Part of a small language model's weights.
Size: 18 layers, width 160, 5 heads of 32, MLP 640 GELU, vocabulary 2048, 6.04M parameters.
Architecture: LayerNorm before each block, tied embeddings.
Training: a variant of SOAP for these matrices, 4590 steps.
Each number is 128 + 32 x the weight over the matrix's rms, rounded and kept within 0 to 255. Layers, rows and columns count from 0.

# layer 9 MLP down (transposed), 640x160, rms 0.0662, rows 226-268, columns 80-159
[[143 128 124 134  95 108 109 114 116 106 135 129 158 150 103 128 137 117 152 141  94 128 122 107 152 113 125 165 125 160 142 148 120 174 138 144 119 149 129 150 128 117 143 102 157 112  44 194 107 159 107  95  87 164 145 117  78 150 128 140  92 100 107 111 103 134 151 138 122 112 174 151 105 167 105 103 120 123 106 147]
 [124 130 156  77 122 197 111  75 144 173  46 162 126 119 146 184  86  99 140 148 134 146 126 143  74 120  99 140 166 106 153 154  86 154 107  75 162  97  74 151 142 134 162 142 145 170  87  97  99 120 138 169 162 192 151 203 134 110 141  61 108 145 149 145 117 131 161 138 149  87 138 142 165 114 122  99 117 103  45 115]
 [129 161 122  57 150 117 104 159 114 172 102 135 179 122 144  76 130 135 142 146 159  95 128  69 108 160 164  95 117 160  82 157  64 129 129 137  66 130 170  73 135 125 132 104 101 121 107 145 159 142 135 124 153  90  99  64 193  64 112 152  91 107  87 199 142  96 174 145 148 117 176 126  69  89 133 149  77  68 137  88]
 [144 104 135 125 105 127  82  90  92 127 213 102 118 201 138 130 174 169 146 136 115 138 165  92  81 134 109  99 109 114 139 137 103 129 112 143  85 190 126 118  98 112 134 110 186  68 144 165 166  87  46 145 113 142  94 123 110  94 119 161 203 112 102 115 112 109  78 167 100 115 192 149 111 211  78 152 137  67 136  82]
 [137 103 153 207  91 198 120 128 135 162 114  94 140 136 108 114 160 122 129 169 127  89  86 163  53 108 140 170 153 124 173  52 155 164 180 143 126  74 162 102 135 193  54 126 165 126 119 178 109 142 219  99 171 162 171 109  84  98 175 120 111 138 153 145 182 186 206 163 101 126 141  88 102  77 142  89  70 175 127 116]
 [132 125 136 110  99 119 190 151 146 188 117 148 100 149 159 148 144  82 169 135 134 183 132 118 115  96 104 171 143 146 159 181 127 145 140 120 125 147  71 123 113  85 151 113 130 136 168 131  91 186 137 129 115 139 124 138 137  93 140 141 100  89 153 175  80 124  95 116 127 113 122 194 102  73 150  98 145  71 103 117]
 [177 127 150  96 105 111 127 111 147 121  92 135 164 134  86 120 113 123 147  87 153 159  97 123 133 113 116  85 128 120 102 101 144 171 144 153  80  99 165 167 162 101 125 180 117  71 173 106  44  97  90 111 111 155 100 146 119 112 174  80 125  94  91 153 120 112 106 156 139  85  93 134  75 126 117 120 134 150 150 103]
 [112 155 122 102 169 196 125 199 130 154  94  87 128 174 105 146 143 180 164 145 132 160 124 156 143 172 113 157 156 232 134  96 135  80 104 164 123 117 138 206  83 136 113 129  86 165 167  92  92 139 117 169 149 106 176  72 157 170  98 192 173 109 139 104  81 188 136 129 167 144 144 163 132 142 146 103 130 156  52 148]
 [104  96 118 114 135 120 123 126 157 150 124 146 151 135 166 130 151 169 160 133 183 136 161 152  69  77 131  93 139 160 108 131 185 179 109 140  92 122  92 162 131 139  99 124  92 143 186  93 159 140 131  75 105  76  78 114 127 122 162 134  93 126  92 136 237 167  76 115 158 131 185 131 123 231 149 131 139 152 172 123]
 [148  78 107 161 148 121 144 210 153 116 129  70  95 199 114 221 125 142 143 122 135  94 135 174 170 103 134 157 124 159 170 140 195 102  31 113  89 101 108 129 162  78 155 167 136 101  91  70 196  87 112 133 109 147  46  98 165 166 111 214  56 111  65 147 162 108 128 128 148 141 128 129 178 154 150  70 112 121 116  98]
 [147 137 116  63 147 154 118 101 131 163 154  80 101  84 134 138 127 216 145 147 137  79 128 158 155 157 160 160  60 157  77  92  98 103 105 161 101  57  68 168 124  73  93  90 131 168 154 130 194 134 189  94 141  72 111  95 141 168 103 103 131 113 140 118 151 113 197 161 127 140 123 187 137 138  54 158  95 135 142  68]
 [165 139 110 118 145 182  71 184 127 120 116 162 179 101 114 118 146 177 134 118 146 132 119 173 154  93 168 127 171 142 127 116 132  85 150 118 167 103 216 158 161 191  96  92 118 154 106 115 186 193 119 119 156 127 130 106 152 152 136 110 117 108 111 118 137 152 162 141 165 119 170  96 120 164 126 144 128 139 118 149]
 [169 191 105 204 128 157  78 151 173 164 138 141 161 143 181 139 135 136 156 116 120 126  78 119 142 161  84  61 157 130 177 167 152 114 120  92  80 124 121 130 116 149 107 132 128 148  72 129 128 115 103 136 126 120 151  77 114 136 105  75 147 151  86 201  75 123 109  79 193 140 181 106 100 202 137  97 168  86 138  96]
 [126 149 116  68  72  91 103 138 142 168  97 125 102 147 110 162 127  90 140 151 165 142 125 153 106 124 113 102 128 152 114 108 147 142 115 136 174  94 215  75 133  91  87 136 107 112 124 100 140 101 104 162 149 108 104 122 185 116 144 187 154 143 175 132 166 161 141 167 145  91 137 140 130 141 121 152 135 104 102 139]
 [ 99 137 167  97 123 111 122 112  90 105 142  81  85 158  81 128 114  93 126 112 118 131  96 153 150 108  96  71 101 121  89 127  93  70 137 106 109 117 185  63 126 140 185 168 129 120  93 153 151 107 159 144 114 151 125 202 142 124 144 125 162 166 161 108 165  93 108 146 154 108 137  77 119 116 128 168 123 192 140 157]
 [106 150  92 124 148 162 106 121  76 140 149  92 113 111 174  98 153 136 154  91  71 196 132 110 154 171  85  72 146 147 165 143 206 190 115 204  97  81  78 101 128 161  80 182 105 123  83  74 126 168 139 147 156 152 148 165  93 128 159 152 113 100 119  97 144 142  86 114 193 130 160 157 117 104 105  97  84 124 229 151]
 [214 153 103 128 134 120 109  79 190  81 192  63 135 123 102  92 117 114  76 110 121 144 106 158  71 148 163  61  71 144 112  64 158 148  79 137 110 140 137 133 110 129 119  89 158  64  95 109 143 123 134 129 126 120 143 113 172 110 183  98 135 131  97 111  73 147 134 113 146  89 149 131 100 121 147 156 144  98  83 157]
 [146 134 101 106 135 140  99 103  63 104 154 118   4 113 142 158  98 133  89 189 165 153 179 146 116 179  82 180 148 137 140  59  96  97 132 116  97  64 132 154 100 155 115  85 123  91 102 154  49 138 144 167 193 154 104 151  86 153  84 117 195  72 164 101 190  60 104 133 137 103 132 155 190 112 113 110 118 140 196 133]
 [158 127 137 189 147 119 109 148 110 128  96 123 119 149 120 113 149 138  87 119 107 127 155 159  83 225 115 147  95 120 148 167  97 115  57 159 135 133 164 165 147 118 162 126 127 108  96  83 113 161 179 111 156 147 141 134 125 137 145 119 111 140 139  67 137 130 130 199 160 179 118 112  83 113 129  99 111 146 118 147]
 [115 136 143 148  89  79 111 140 106 125  95  88 160 140  86 158 148 129 114 148  81 125 144  93  92 108 118 170 125  70 112 142  66 103 101  79 161 150 189 108 124 111 165 108 118  80 115 149  60 143  84 140 110 153  95 132 127 127 126  97  99  77  98 104 158 146 120 174 112 162 123 117 118 104  92 118  72  57 119 140]
 [121 149 122 100 199 116 115 141 165  98 137 134 111 186 133 127 162 125 201 182 147  89 160 118 109 170 216 197 120 122 167 114 109 166 157 129 132  65 145  85 105 137 129 157 133 169 110 101 147 181 103 163 136  96  91 162 148 134 120  80 147 107 139 103 139  74  93 194 175 129 121 193 144 186  93 152 112 175 150 144]
 [115 141 119 145 148 108 111 114  92 100 161 124 139 188  95 100 114 181 125 128 115  97 145 154 127 106  96 141 111 169 182 175 162 178  91 119 173  93 106  92 143 164 157 161 146 110 112 120 166 119 162 130 132 181 130 115 131 150 109 152 100 127 145 133 146  79 137 133 102 145 204 190 114 126 115 107 138 140 142 103]
 [146 110  97  63 137 187 144 124 145 187  98 134 143 101  75 132 120 156  99 133 143 125  93 100  89 131 109 142 184 144  84 148 183  94 143 120 142 119 127 145 132  88 140 113 100  93  62  60 148  49 110  87 131 191 151 141 122 110 100 153 128 121 162 125 114  65  96 120 161 125 122 137 144 132  70 147 120 153 128 120]
 [146 110 118  95 126 117 114 163 124 182 156  81  95 119 137 114 130  97  80 174 114  80 111 128 118 152 130 125 135 201 112 182 130 156 155 147 145 139  85 146 114 190 128 119 150 139  81 165 125 119 144 121 151 134  90 124  89  96  85 147 179 143 110 110  99 183  86 143  65 153  86  87 138 149 137 153  91  92 118 106]
 [167 151  84 154 150 168 127 181 114 156 149 115  92 181 113 104 102 156  94 153  30 196 117 112 179 146 139  96 130 124 159 124 139 179 133 108 101 146 125 166  65 145 144 130 159  85 124 116 103 144 131 126  67  97 174 146 141 161 180 118 160 126 116 107 113 127  66 183  91  83 150  99 103 116 134 127 117 130 125 163]
 [ 78 111 103 160 152 135  88 125 167  89 187 160 104 119 149 103 142 131  90 137 113  89 140  72  83 141 138 152 102 135  65 155 164 145 105  63  28  72 130 101 120 124 134 179 138 129  79 122  84 117 150 166 152 147 130 114 112 134 109  46 143 145 151  68 157 150 136 150 112 180 133 151 119 125 173 181 157  98 141 162]
 [133 157  74 134 171 179 134 104 138 161 170 108  82 133  57 157 122  76 112 113 107 171 168 131 221 169  74 150 141 153 191 150 176 114  95 119 187 152 110 154 157 113 158 196 139 145 130 117 177 155 158 157  83  67 129 132 116 101 100 151 159 164 117 102 166 121 120 170 115 177 165 144  98 133  96 161 119  89 136  79]
 [143 129 113  80 107 131 136 116 157 148 125 166 104 136  75 165  99  72 146 104  87 132 126 104 109  99  99  92 174 160 151 110 155 123 135 152 138 140  39 117 102 142 157 156 135 154 101 159 159 168 109 196 113  85 107 173 138  72 130 135 140  98  97 145 103 104  86 183 144 174 198  82  61 161  98 147 141 157 150  84]
 [140 121 189 123 125 138 115 148  47 118 129 104 210 152 117 166 126 121 188 138  80 110 150 128 104 154 127  90 162 125 119 178 128 121 108  87 111 119 108 122  92 121 127 141 108 149 103  90 127  80 187  96  99  77 121 107 111 135 124 142 106 123 172 148 139 150 102 127 117 119 110 102  71 105  64 132 100 125 154 118]
 [120 134 145 118 127 178 111 107 140  91 167 119 164 124 171 133 131 158 145 140 101 136 160  62 159 124 139 141 143 124 122  93 141  97 119 106 143 113 124 160 129  93 124 167 136 103  51 129  97 110 164  47  79 127 129 110 166 185  65  97 126 103  49  86 144 109 129 140 139 162 111 129 135  63 106 118 173 144 125  80]
 [ 70 125 176 149 255 119 143 139 195 124 119  80 203 123 125 102 119 110 117 169 108 108 179 143 137  64 103  83 165 109  86 108  75 107 171  94 101 161  77 140 114 127  89 117  53 106 139 114 110 112  91 177 101 131 158 125 172  93 122 164 120 140 149 144 138  53 139 156 171 153 112 171 101 148 158 140 155  94  99 164]
 [ 99 126  70 132 157  89 166 154  89 109 226 115 136 110 154 145  53 134  85 138 112 128 183 133  92 133 148 131 130 115 160 155 181 124 108 102 153 105 114 154 142 119 136 127 175 122 139 161 101 183 128 134 115 116 176 188 106 162 121 107 143  85 135 117  97 114 104 151  94 167 126 140 146 115 168 177 122  90  97 118]
 [125 148 111 150 146  89 143  67 150 177 152 130 240  94 201  84 152 119  69 118 151 154 151 146 109 135 126 114 196 117 102  62 102 131  71 100 125 162 129 134 156 131 125 159 123 142 140 150 140  91 108 160 164 156  83 129 119 111 133 147 123 178 148 152 131 146 146 129 104  99 131 130 103 189 150 146 114 111 125 137]
 [152 109 136  85  85 136 152 139 134 159 193 169 131 144 101 124 123 111  88 139 179 144  82 220  79  54  95 132 136 134 141 120 151 101 120 137 171  85 127  96 153 171 165 128 104 194 154 126 113  84  99  83 138 168 112 165 159  86 139 171 101 133  91 115 146 182 131 186  77 180 107 121 112 156 198  95 102 165 147 136]
 [ 83 142 132  97 151 195 107 141 152 140  96 133 147 165  77 123 184 125 106 147 110 123 114 127 140 129 118  99 143 103 125 107  59 121  94 121 118 141 141 179 124 129 144 158 179 163 154 112  96 124 103 144 175  60 156  95 135 182 150 137 122 141 138 129 159 112  77  92 110 106 148  64 107 123 189  83 192 145 123 102]
 [ 77  61  67 166 132 111 124 140 102 115 107  56 143 106 144 117 160 112 106  75 136 112 130 161 141 162 121  51 103 136 160 158 157 140 143 144  87 139 107 138 123 136 123 138 121 136  16 126 178 150 131 130 135 101  82 144 168 101 123 139 127 113 125 132 100 147 155 194 115 134 143 104 157  81 149 122 150 184 115 168]
 [184 135  85  89 125 136  94 129 141  93 196 179 122 166  79 107 138 131  91 105 110  78  90  66 195  92 109 144 148 117 145 131 150  84 127 150 130  96  82 120 177 156 163 156 186 137 138 105 147 114  59 125 181 168 102 115 163  54 149  95 108 141  99 106 123 137  76 183 131 112 126 172 142 134 123  87 115  91 162 126]
 [129 144  47 162 145  95 127 128 106 110 131 120  75  87  95 164  79 153  87 136 113 156 182 101 159 155 128 124 115  45 136 141  74 120 149 127 166 145 161  93 126 107 130 164  96 164 138 147 102 126 154 140 149 141 113 127 166 114 152 107 100 118 109  90 180 133 111  92 128 160 149 138 137 124 114  96 147 182 138 132]
 [162  62 149 141 146  59 174  85 117 118 116  85 185 104 148  95 132 136  91 116 134  77 131  95  66 102 148 147 102 108 103 157  20  90 133 157 150  73  87 143  55  92 118 100 104 176 173 165 174  71 175  96  66 128 137 117 116 114 101  71 134 129 121 148 164 129 180 161 135 126  76 117 128  77 121 111  92 102 124 167]
 [126 164  86 114 131 139  64 121  71 101 105  72  33  92 138  95 143 159 165 133 158 101 127 147 104 116 160 120 128 169 153  95 118 121 134 162 169  96 175 123 141 160 155  89 111 133 125 180 133 161  46 120 140 159  65 192 122 102 158 115 179  85 156 142 216 160 127 132 169  91 112 178 185 132 135  88 139 199 110  98]
 [106 135 124 165 160 128 121 121 151  92 131 117  87  77 148 103 114 132 103  73 126 197 133  85 146 170 130  71 160 224 117 160 138 113 151 123 118 119 183 128  73 165 154 112 138 137 149 177 103 190 127  87 122 120 119 152 125 136 142 138 130 144  77 102 125 149 118 105 136 107 111 160 127 164  86  56 112 116 122 156]
 [164 113 118  48 126 146 136 151 182 150 127 131 117  43 108 128 134 146  97 132 177 106  67  75 101 155 163 150 122 165 124 155 173 173 150  63  90  81 113  86 156  67 153 100 119 139 119  57  94 103  88 124  59  67 134 110 118  84 190 196 158  93 175 130 130  99 128 143 105 153 170 155 104 103  66 118  93 124  91 112]
 [138  71 149  22  95  71 199 153 127 139 120  90 144 140 163 164 147 102 128 142 152 133  99 123 117 169 118 170 174 104 101 194 108 106 142 123  97 121  89  74 100 140 160 106 154 168 110 106 176 100 177 120 126  80 143 136 110  76  90 142 194 136 111 154 122 134 142 115 133 172 175 139  99 119 137 101 145 103 178  96]]
# layer 9 MLP up, 640x160, rms 0.0663, rows 227-268, columns 80-159
[[164  87 109 101  43 104 164 114 127  64 101 142 138 151 154  82 136 126  72 142 168 161 112 138 124 155 143 150  98 151 151 167 128  94 130 194 197 144  77 149 104 157  94 115 172  98  69 145 158 167  66 128 180  97 102 157 107 143 142  85 108 128  91 153  94 155 185 102 143 150  90 188 108  89 149 117 154 184  99  81]
 [131 144 120 148  79  90 144 126 177 137 147 141 100 170  98 138 108 115 101 177 106  81 154 109 180 109 202 130 111 138 150 185 137 227 139 156 125 119 126 102 146 117 152 137  89 185 110 140  73 171 108 154 159 137 118 133  90 164 136 128 116 118 118  90  85 136 112 131  96 142 121 145 141 163  97 101 142 113 135 147]
 [130 120  95 129 153 165 110 121 135 110 175 187 136 185 166 132 102  53  91 101  97  81 178  93 120 135 107 121  94 131 142 219 139 113 157 129  92 159  91 111 118 152  96  88 133 155 142 137 113 139 141 176  91 128 129 161 120 125 118  78  85 139 156 168 137 152 166 134 153 119  68  92 119 104 183 141 102 167 131 155]
 [136 181 118 122 167 105 120 127 130  53 148 103 112  67 171 105 111 113 160 107  72 130 100 112 157 142 128 126 103 128 103 169  67 150 127  88 212 179  68 118 137 125 102 106 110 184 190 109 118 113 131  89  96 126 149 166 111 131  55 114 107 137 192 128  78  83 171 158  76 149  95 105  91 160 115 144 113 137  82  92]
 [139 117 115 159 113 131 152 112 158 109  84  99 138  95 192 118 163  88  71 164 114 112 182 153 121 147 116 102  80 120  99 161 120 170 123 174 149 130  79 199 163 113 150 203 140 173  93 139 107 116  92 162 153 108 137 157 146 179 109  76 107 172 160 129 106 101 137 170 116  30 115 104 148 116 132 160 187 133 143  83]
 [103 159 137 149 148 100 149 102 116 114 158  93 172  78 140 102 133  90  49 128  93 162 115 154  57 137 148  86 132  89 147 151  67 121 124 153 152 168 168 138 150  76 180 185 157 182 100 108 168  97 112 151  94 100 156  86  91 119 132 111 173  96 124 122  73  89 129 135 135 105 101 175 116 113 115 162 140 167 144 125]
 [103 151 188 165  93 121  57 151  96  98 137 185 198  83  99 126 102  76 138  77 150 183 130 128 125 145 126 124 115 180 157 112  88 133 122 117 154 109 135 121 110 103 141 126 117 142  50  67 137 175  93 128 119  40 128 155 160 193 111 132  97 155 162 178  92 139 175 161 132 138 156 134 152 130 149 101 179 140 191 164]
 [190 107 124 167  86 153 120 146 123 112 134 115  89 131 120 133  88 104 113 132  83 143 139  96 135  66 171 163 111  62 182 138  94 169 181  95 162 106 107 101 149  87 158 157 168 114 131 160 159 144 152 193 124 158 176 176 106 226 145 142 102 152 119 107  95  73 101  98 115  90 128  95 202  86 134 116 176 109 104 134]
 [114 145 147 116 130 123 146 175 189 111 120 168 113 143 165 193 167 129 163 113 158 102 134 184 115 132 126 125 145 126 175 119 146 119  94 103 134 143 132 135 120 161 136  81 116 163 172 168  84 156 130 190  84 139 164 113 117 133  69 162 182 170 107 130  99 143  86 119 122 120 131  30 150 103  56 113 168 120  88 136]
 [101  64  84 161 101 132  89 103  94 143 245 126 100  57  78 154 144 141 103 161 106  41 150 132 122 114 108  61 137  93 169 157 115 143 124 153 156 154 141 157 164 183 106 108 139 129 126 154 181 168 163  96 137  82 115  80 159 156 208  93 123 114 111 216 123 136 141 104 158 174 111 142 141  97 116 162  77 164 130 180]
 [164 181 166 117  91 164 174  91 170 114 153  76 108  92  69 158 131  92  81 154 174 109 126  97 158  99 115 127 102 130 123 114 144 137 110 134 119 158 110 112 151  78 132  88 170 183 156 141 121  99 116 199 122 167  98 158 139  85  72  85 156  95 181 105 137 109 137 118  83 101 118 148  59  88 133 114 118  97 128 126]
 [132 121 116 142 139 112 177 102 139  93 142  70 152 124 147 132 102 165 119 140 134 129 197 197 140  84 135 156  61 167 136 139 143  81 153  97 130 115 117  68 101 109 112  70 158 147  75 112 176 106 118 109  85 106 133 109 112 109 146 121 133 153 144 161  96 186 161 128 151  73 182 172 117 140  94 128 120 119 140 112]
 [185 124 169 132 145 136 137 142 129 102 163 170 147 105 169  90  83 149 150  94  94 154  93 157 122 158 143 118 149 115 127 101 110 172 103  66 126 172  97 111 142 131 140 135 102  78 144 150 161 156 129  46 158 107 102 113  68 113 149 103 172 104 113 151 128 135 156 129  79  95 169 120 134 113 146 135  87 128 123 102]
 [169 149 117 106 118 103 124 100 165  69  69 132 161 150 114  70  65  91 136 191 126 108 185 148 170 149 130 125  95 131 156 119 109 130 131 118 154 110 121 173 174 101  90  70  86 146 147 165 123 121 145 137 145  70 150  70 149 162 149 146 120  99 158  82  93 176  89 116  97 107 184 145  89  97 188 169 147 132 145  96]
 [149  68  68 157  50  23 100 165 118 143  96 131 138 176 146 135  75 159  68 133 124 160 116 118 173 132 135 109 141 143 174  91 137 128 128  78 210 170 176 152 189 201  65 114 103 169 189 122 166 144 196 108 146 190  73  94 167 144 109  74  87 112 171 149 119 136 168 139  93 124 138 131 166 157 130 115 126  94  69 191]
 [125 146 164 159 187 100  41 112 120 115 138 115 118 134 117 126 120 115 109 185 140 123 137 118 129 143 127 152 163  75 131  87 164  85 118 113 163 166 151 171 130  99 136 102 148 119 163 180 115  84 128 176 114 119 141 127 129 115 185 114 188 145 120  91 112 142 134  79 144 143 109 120 106 110 116 111 116 168 134 141]
 [142 164 136  90 158 189 121 101  55 148  83  89 137 169  87 102  58  85 115 109 137 152 212 165 141 194  86 199 141 116 124  81 155  76 128  95 123 165 116 140 120 160  75  73  96 106  88 170 121 167 133 133  83 131 123 159 174 144 164 126 108  78 150 123 109 151 120 165 174 151 151  86  94  73  93 155 118 168 135 123]
 [139 127 112  84 101 128 114  95 111 152 136 123  86 129 112  82 117 113 165 114 143 152 121 130 109 100 166 105 166 141 153 152 155 121 137 117 118 140 152 116 120 122 103 152 115 143 121 118 146 114  97 128  79 115 129 167 112 141 130  59 158 102 152 178 141 128 119  95 128 155 130 136 133 146 108 137 159 139 163 142]
 [187 136 142 122 173 142 137 154 147 134 149 131 126 158 145 163 124  64 163  98 111 150  90 128 148 101 115  87  91 131 137 105 114 105 123  99 130 177  91  70 116  76 108 144 167 143 169 154 145  81 151 133 134  99  83 122  99 130 118 107 157 144 103 134 113 131 160 121 154 130 119 135 132  85 153 162 156 126  84  69]
 [104 147 154 127  68 139 119 140 120 137  80 130  82 143 139 141  98 129 129 138 119 121 161 100 128 156 145 171  48 130 142 166  98 112 126 132 173  96 103 131 118  83 160 241 137 139 131 146 117 169 149 126 139 115 152 123 129 209 128 164  68 109  83 124  66 190  77 111 127 158 102 121 103 135 147 120 171 120 178  91]
 [172 101 125 105  41 168  89 198 159 111 143 128 189 113 132 157 131 107 109 176 130 165  71 141 118 122 160 133 105 209 103  98  70  97 205 182  90 127  92 121 152 207 112 120  57 143 128 102 110 114 119 170 132  82 122 125 102 107 174  68 120 149 107 190 133 134  86 126 172  96 130 106 148  79  84 158 152 139 113 145]
 [ 78 166 117 132 111 152 127  91 114 125 126 137 145  83 160 155  90 107 115 159 134 159 140  95 118 130 136 172 107 101  98 127 116 103 100 135 161 164 126  59 128  88 175 163 115 154 103 111 148 144 105  95 157 122  96  92 117 153 116 129 106 132 155 102 118 118 141  87 126  92 112 129  99 147 166 172 121 119 163 202]
 [137  89  80 101 108 114 159  98  99  87 101 158 134 107 100 112 150 148 132 112 164  88 113 155 100 134 103 126 110  99 103 123 152 104 140 158 120 111 102 150 116  61 163  94 106 147 133 117 134 138 160 107 112 100  68 105 129 131  98 108  98  98 164  83 108  98 140 168 143  64 121 187 129 127  75 123 116 145 171 183]
 [127 101 206 116 126 115 176 152 130 141  96 186 190  66 121 118 109 116 159 146 142 102 137 108 142 112  90 213 125  75 115 126 123 131 142 114 110 118 139 169 100 166  76 143 164 152 142 135  88 185 145 113 160 205 111 120  96 112  81 161 149 123 103 196  88 196  67  70 123  98 140 142 174 115 178 176 144 135 178  62]
 [ 85 111 157  96 136 127 194 136 182 154  76  79 120 116 166 153  93 138  98 128 128 140 109 116 170  82  92 147 162 166 161 137 119 163 155 124 141 109 102  85 149 125 206 108 141 197 159  97 165 130  63 126 155  89 118  51 162 140  86 203 117  84 125 184  92 108  97  90 102 148 100 151 184 149 131 130 144 138 140 158]
 [178 102 145  91  97 111 123 133 127  99 130 113 119  95  90 106  92 105 112 122 139  73 196 147 117 117 148  57 166 163 112 131 118 183 147 212 115 106 135 131 171 106 126 156 236 128 119 142 125 200 104 110 158 154 111 128 141 150 163 178  82 182 127 104 178 125 164 103 108 102  97 168 111 155 140 115 131 149 152  81]
 [ 75 112  88 177 128 183  87 167 156  91 181 122 113 128 175 211  13  93 153 203  91 173  99 140  93 198 128 120 132  97 158 150 108 150 160 121 121 143  89  84 109 107 100 176 155 147 113 155 155 120 134 109  81 109 113 116 106  98  55  98 138 114  94  49 106 121 138 116 176  76 114 129 108  79 106 111 109 169 124 160]
 [173 146 136  99 166 157 107 141 186 137 125 148 124  51  79 101 130 117 109 173 196 139 115 133 137 150 106 158 147  90 143  85  68  94 140 116 117 132 102 158 156 175 131 108 130 126 132 156 139 163  61 159 126 141 154 150 135 116 138  91 109 122 139  72  97  69  71 127 127 181  87 140 195 162  42 146 138 118 126 162]
 [112 143 184 172 145 107 178 187 120 148 106 144 155 151 105 112 115  67 172 109  48 133  56 143  68 117 193 148 132  91 136 124 132 133 152 120 114 115 126 134 163 178 148 173 118 113 156  73 132 152 122 198 109  65 134 103 124  77  87 151 154 156 121 142  91 145  80 135 184 136  85  60 114 196 148  94 113 143  96 167]
 [131 203 123 158 112  82 124  92 212 147 128  56 162 121 117 131 112  50 177 107 136 149  98 129 146  83 106 194 104 142  96  81 130 125 133  69 206 201 175 134  91 126 127  87 107 116 151 144 171 101 159 161 120 141 127 128  64 145 111 148  88 165  71 146 130 153 177 120 129 155 119 136 117 123 101 180 165 139 115 110]
 [ 60 118 145 141  93 173 104 170 121 139  89 102 100 172 118  56  93 109 146 175 129 157 134 148 158  93 101 138  85 139 149 104 125 125 147  79 156 171 179  79 131 107 106 130 135 119 135 130 164 138  80 176 143 129  97 125 144 169 154  89 111 154  76  77 133 127 212 132 148 175 131  95 143 109  62 125  98  88 136 161]
 [149 115 129 180 172 135 110 121 124  86 100 146 103  69 139 147 131 123 127  96 145 161 128 102 187 112 159 151 115 128 196 181 130 180 177 130 113 116  96 168  54 164  75 137  80 109 108  90 151 164 160  97 120 133  86 136  76 100 158 157 185 108 111 137  88  94  98 177 210 185 158  44 163 132 121  83 152 129 146 108]
 [ 96 148 186  89 126  92 148 152 113 141 142 144 136 111 117  66  89 122 153 139 103 149 108 139 138  66 176 147  93 122 119 111 120 147 150  79 105 117 170 139 178 121 155 100 112 105 156 127  65 123 149 125  89 102 137 188 127 126 114 115 144 108 158 125  95 103 161 116  98 101 144  81 201  55  87 206 139  94  51 110]
 [188 125 136 138 113 123 149 149 151 151 161 201 146  79 152 152 128 134  96  93  78  63 186 127 101 156 129 112 129 135 110 139 103 127 129 112 138 149 130 107 158 140  76 111 156  81 144 156  98  27 113  98  60 169 121 107 130  70 147 128 103 141  95 140 103 119  54 148  99 125 100  72 184  66 119 149  79 145 126 128]
 [146 142 122 123 119  94 121 112 131 158 131 192 109  97  99 121 146 160 149  81 176  97 109 133 118 149 135 166 101 119 133 107 122 112 118 101 109 113 132 159 135 105 176 158 142  99 152 139 114 101  88 170 110 156 139  64  52 169 101 119 172 134 121 146 176 165  83  91 102 134  66  93 177 148 114 112 118  97 133 133]
 [135  78 147 150 105  73 139 114 157 144 137 124 117  88 151 117 138 123 139 104 201 120 167 132  62 106 115 138 106 146 124  89  81 116 118 118 119 155  91  97 111 164  71 135 133 126 146  93 108 152 109 139  99 114 103 144 123 135  42 188  91 111 142 131  94  80 159 100 117 117 151  97 141 119 142 133 124 145 144  58]
 [109 108  56 112 118 101 136 128 126 113 106 127 114 163 129 169 162  73 121 105 123 160 123 102 142 142 166 173 133 108 113 192 127  78 150 127 145 161 143 120 149 159 127  81 153 103 133  98 117 115 149 146 140 104 146 111 145 162 149 145 144 105  87 129  79 113 115 191 112 130 180  84 111 143 136 116 120 157  98 192]
 [117  98 130 167 122 135 144  84 159 133 130 160  91 148 101 142 170 133  45 165 155 137  86 160 153 217 155 193  79 119 124 163 116 149 137 113 152 103 139  90 180 134 136 121 163 101 149 134 140 167 153 137  89 111 137 128  95 142 108 185 109 146 169  87  88  87 185 122 128 133 155 100 120 158 105 133 104 132 114 144]
 [113  76 146 136 157 128  92 109  85  75 145 124 153 144 100 101  91 162  98  19 106 148 165 102 129 129 168 131 118 162 114 125  73 166 127 118 114 186  97 116 111 159 146 102 132 121 104  81 202 119 119 127 125  71 183  74 145 123  72 181 131 119 144 159  92 169 129 149 122 127 128 159  81 149 113 157 174 104 159 135]
 [138 127 122 163 132 117 161  98  84 179 174 137 120 139 103 126 175 142 113 123  87 161 111 108 104 166 177  65 134 137 137 117  99 171 167  74 146 146 151 127 150 127 144 108 114 102 138 140 190  91  97 143 177 134 141 115 120  82 149 144 101 114 164 103 120 123 103 147 146 126 172 142 128 143 111 117 164 128 156  96]
 [172 170 149 161  90  86 136 164 102 122 169 179 115 172 191 138  85  95  94 113  98 118 152 136 144 133 127 123 115 126 111  81 145 110 112 187 167 169 152 156 151 103 103  99 117 157 163 172 160  87 107 138 197  78 138  63 142 130 142  82 155 139 102 136 136 125 203 146 120  54 139 106 104 119 128 153 226 147 177 157]
 [120 103 136 131  89 114 119 140 166 148 189 167 151 103  83  88  93 115 132 138 108 151 148 200 115 101 123 135  70 122 204  90 130 144  90 155 176 115 115 157 119 148 133  96 126 138 146 142 133 157 120 145 210 150  62 183 114 165 157 163  89 192 169 117 142 140  98 124 166 136  68 167 184  89 146 153 148 118 113 196]]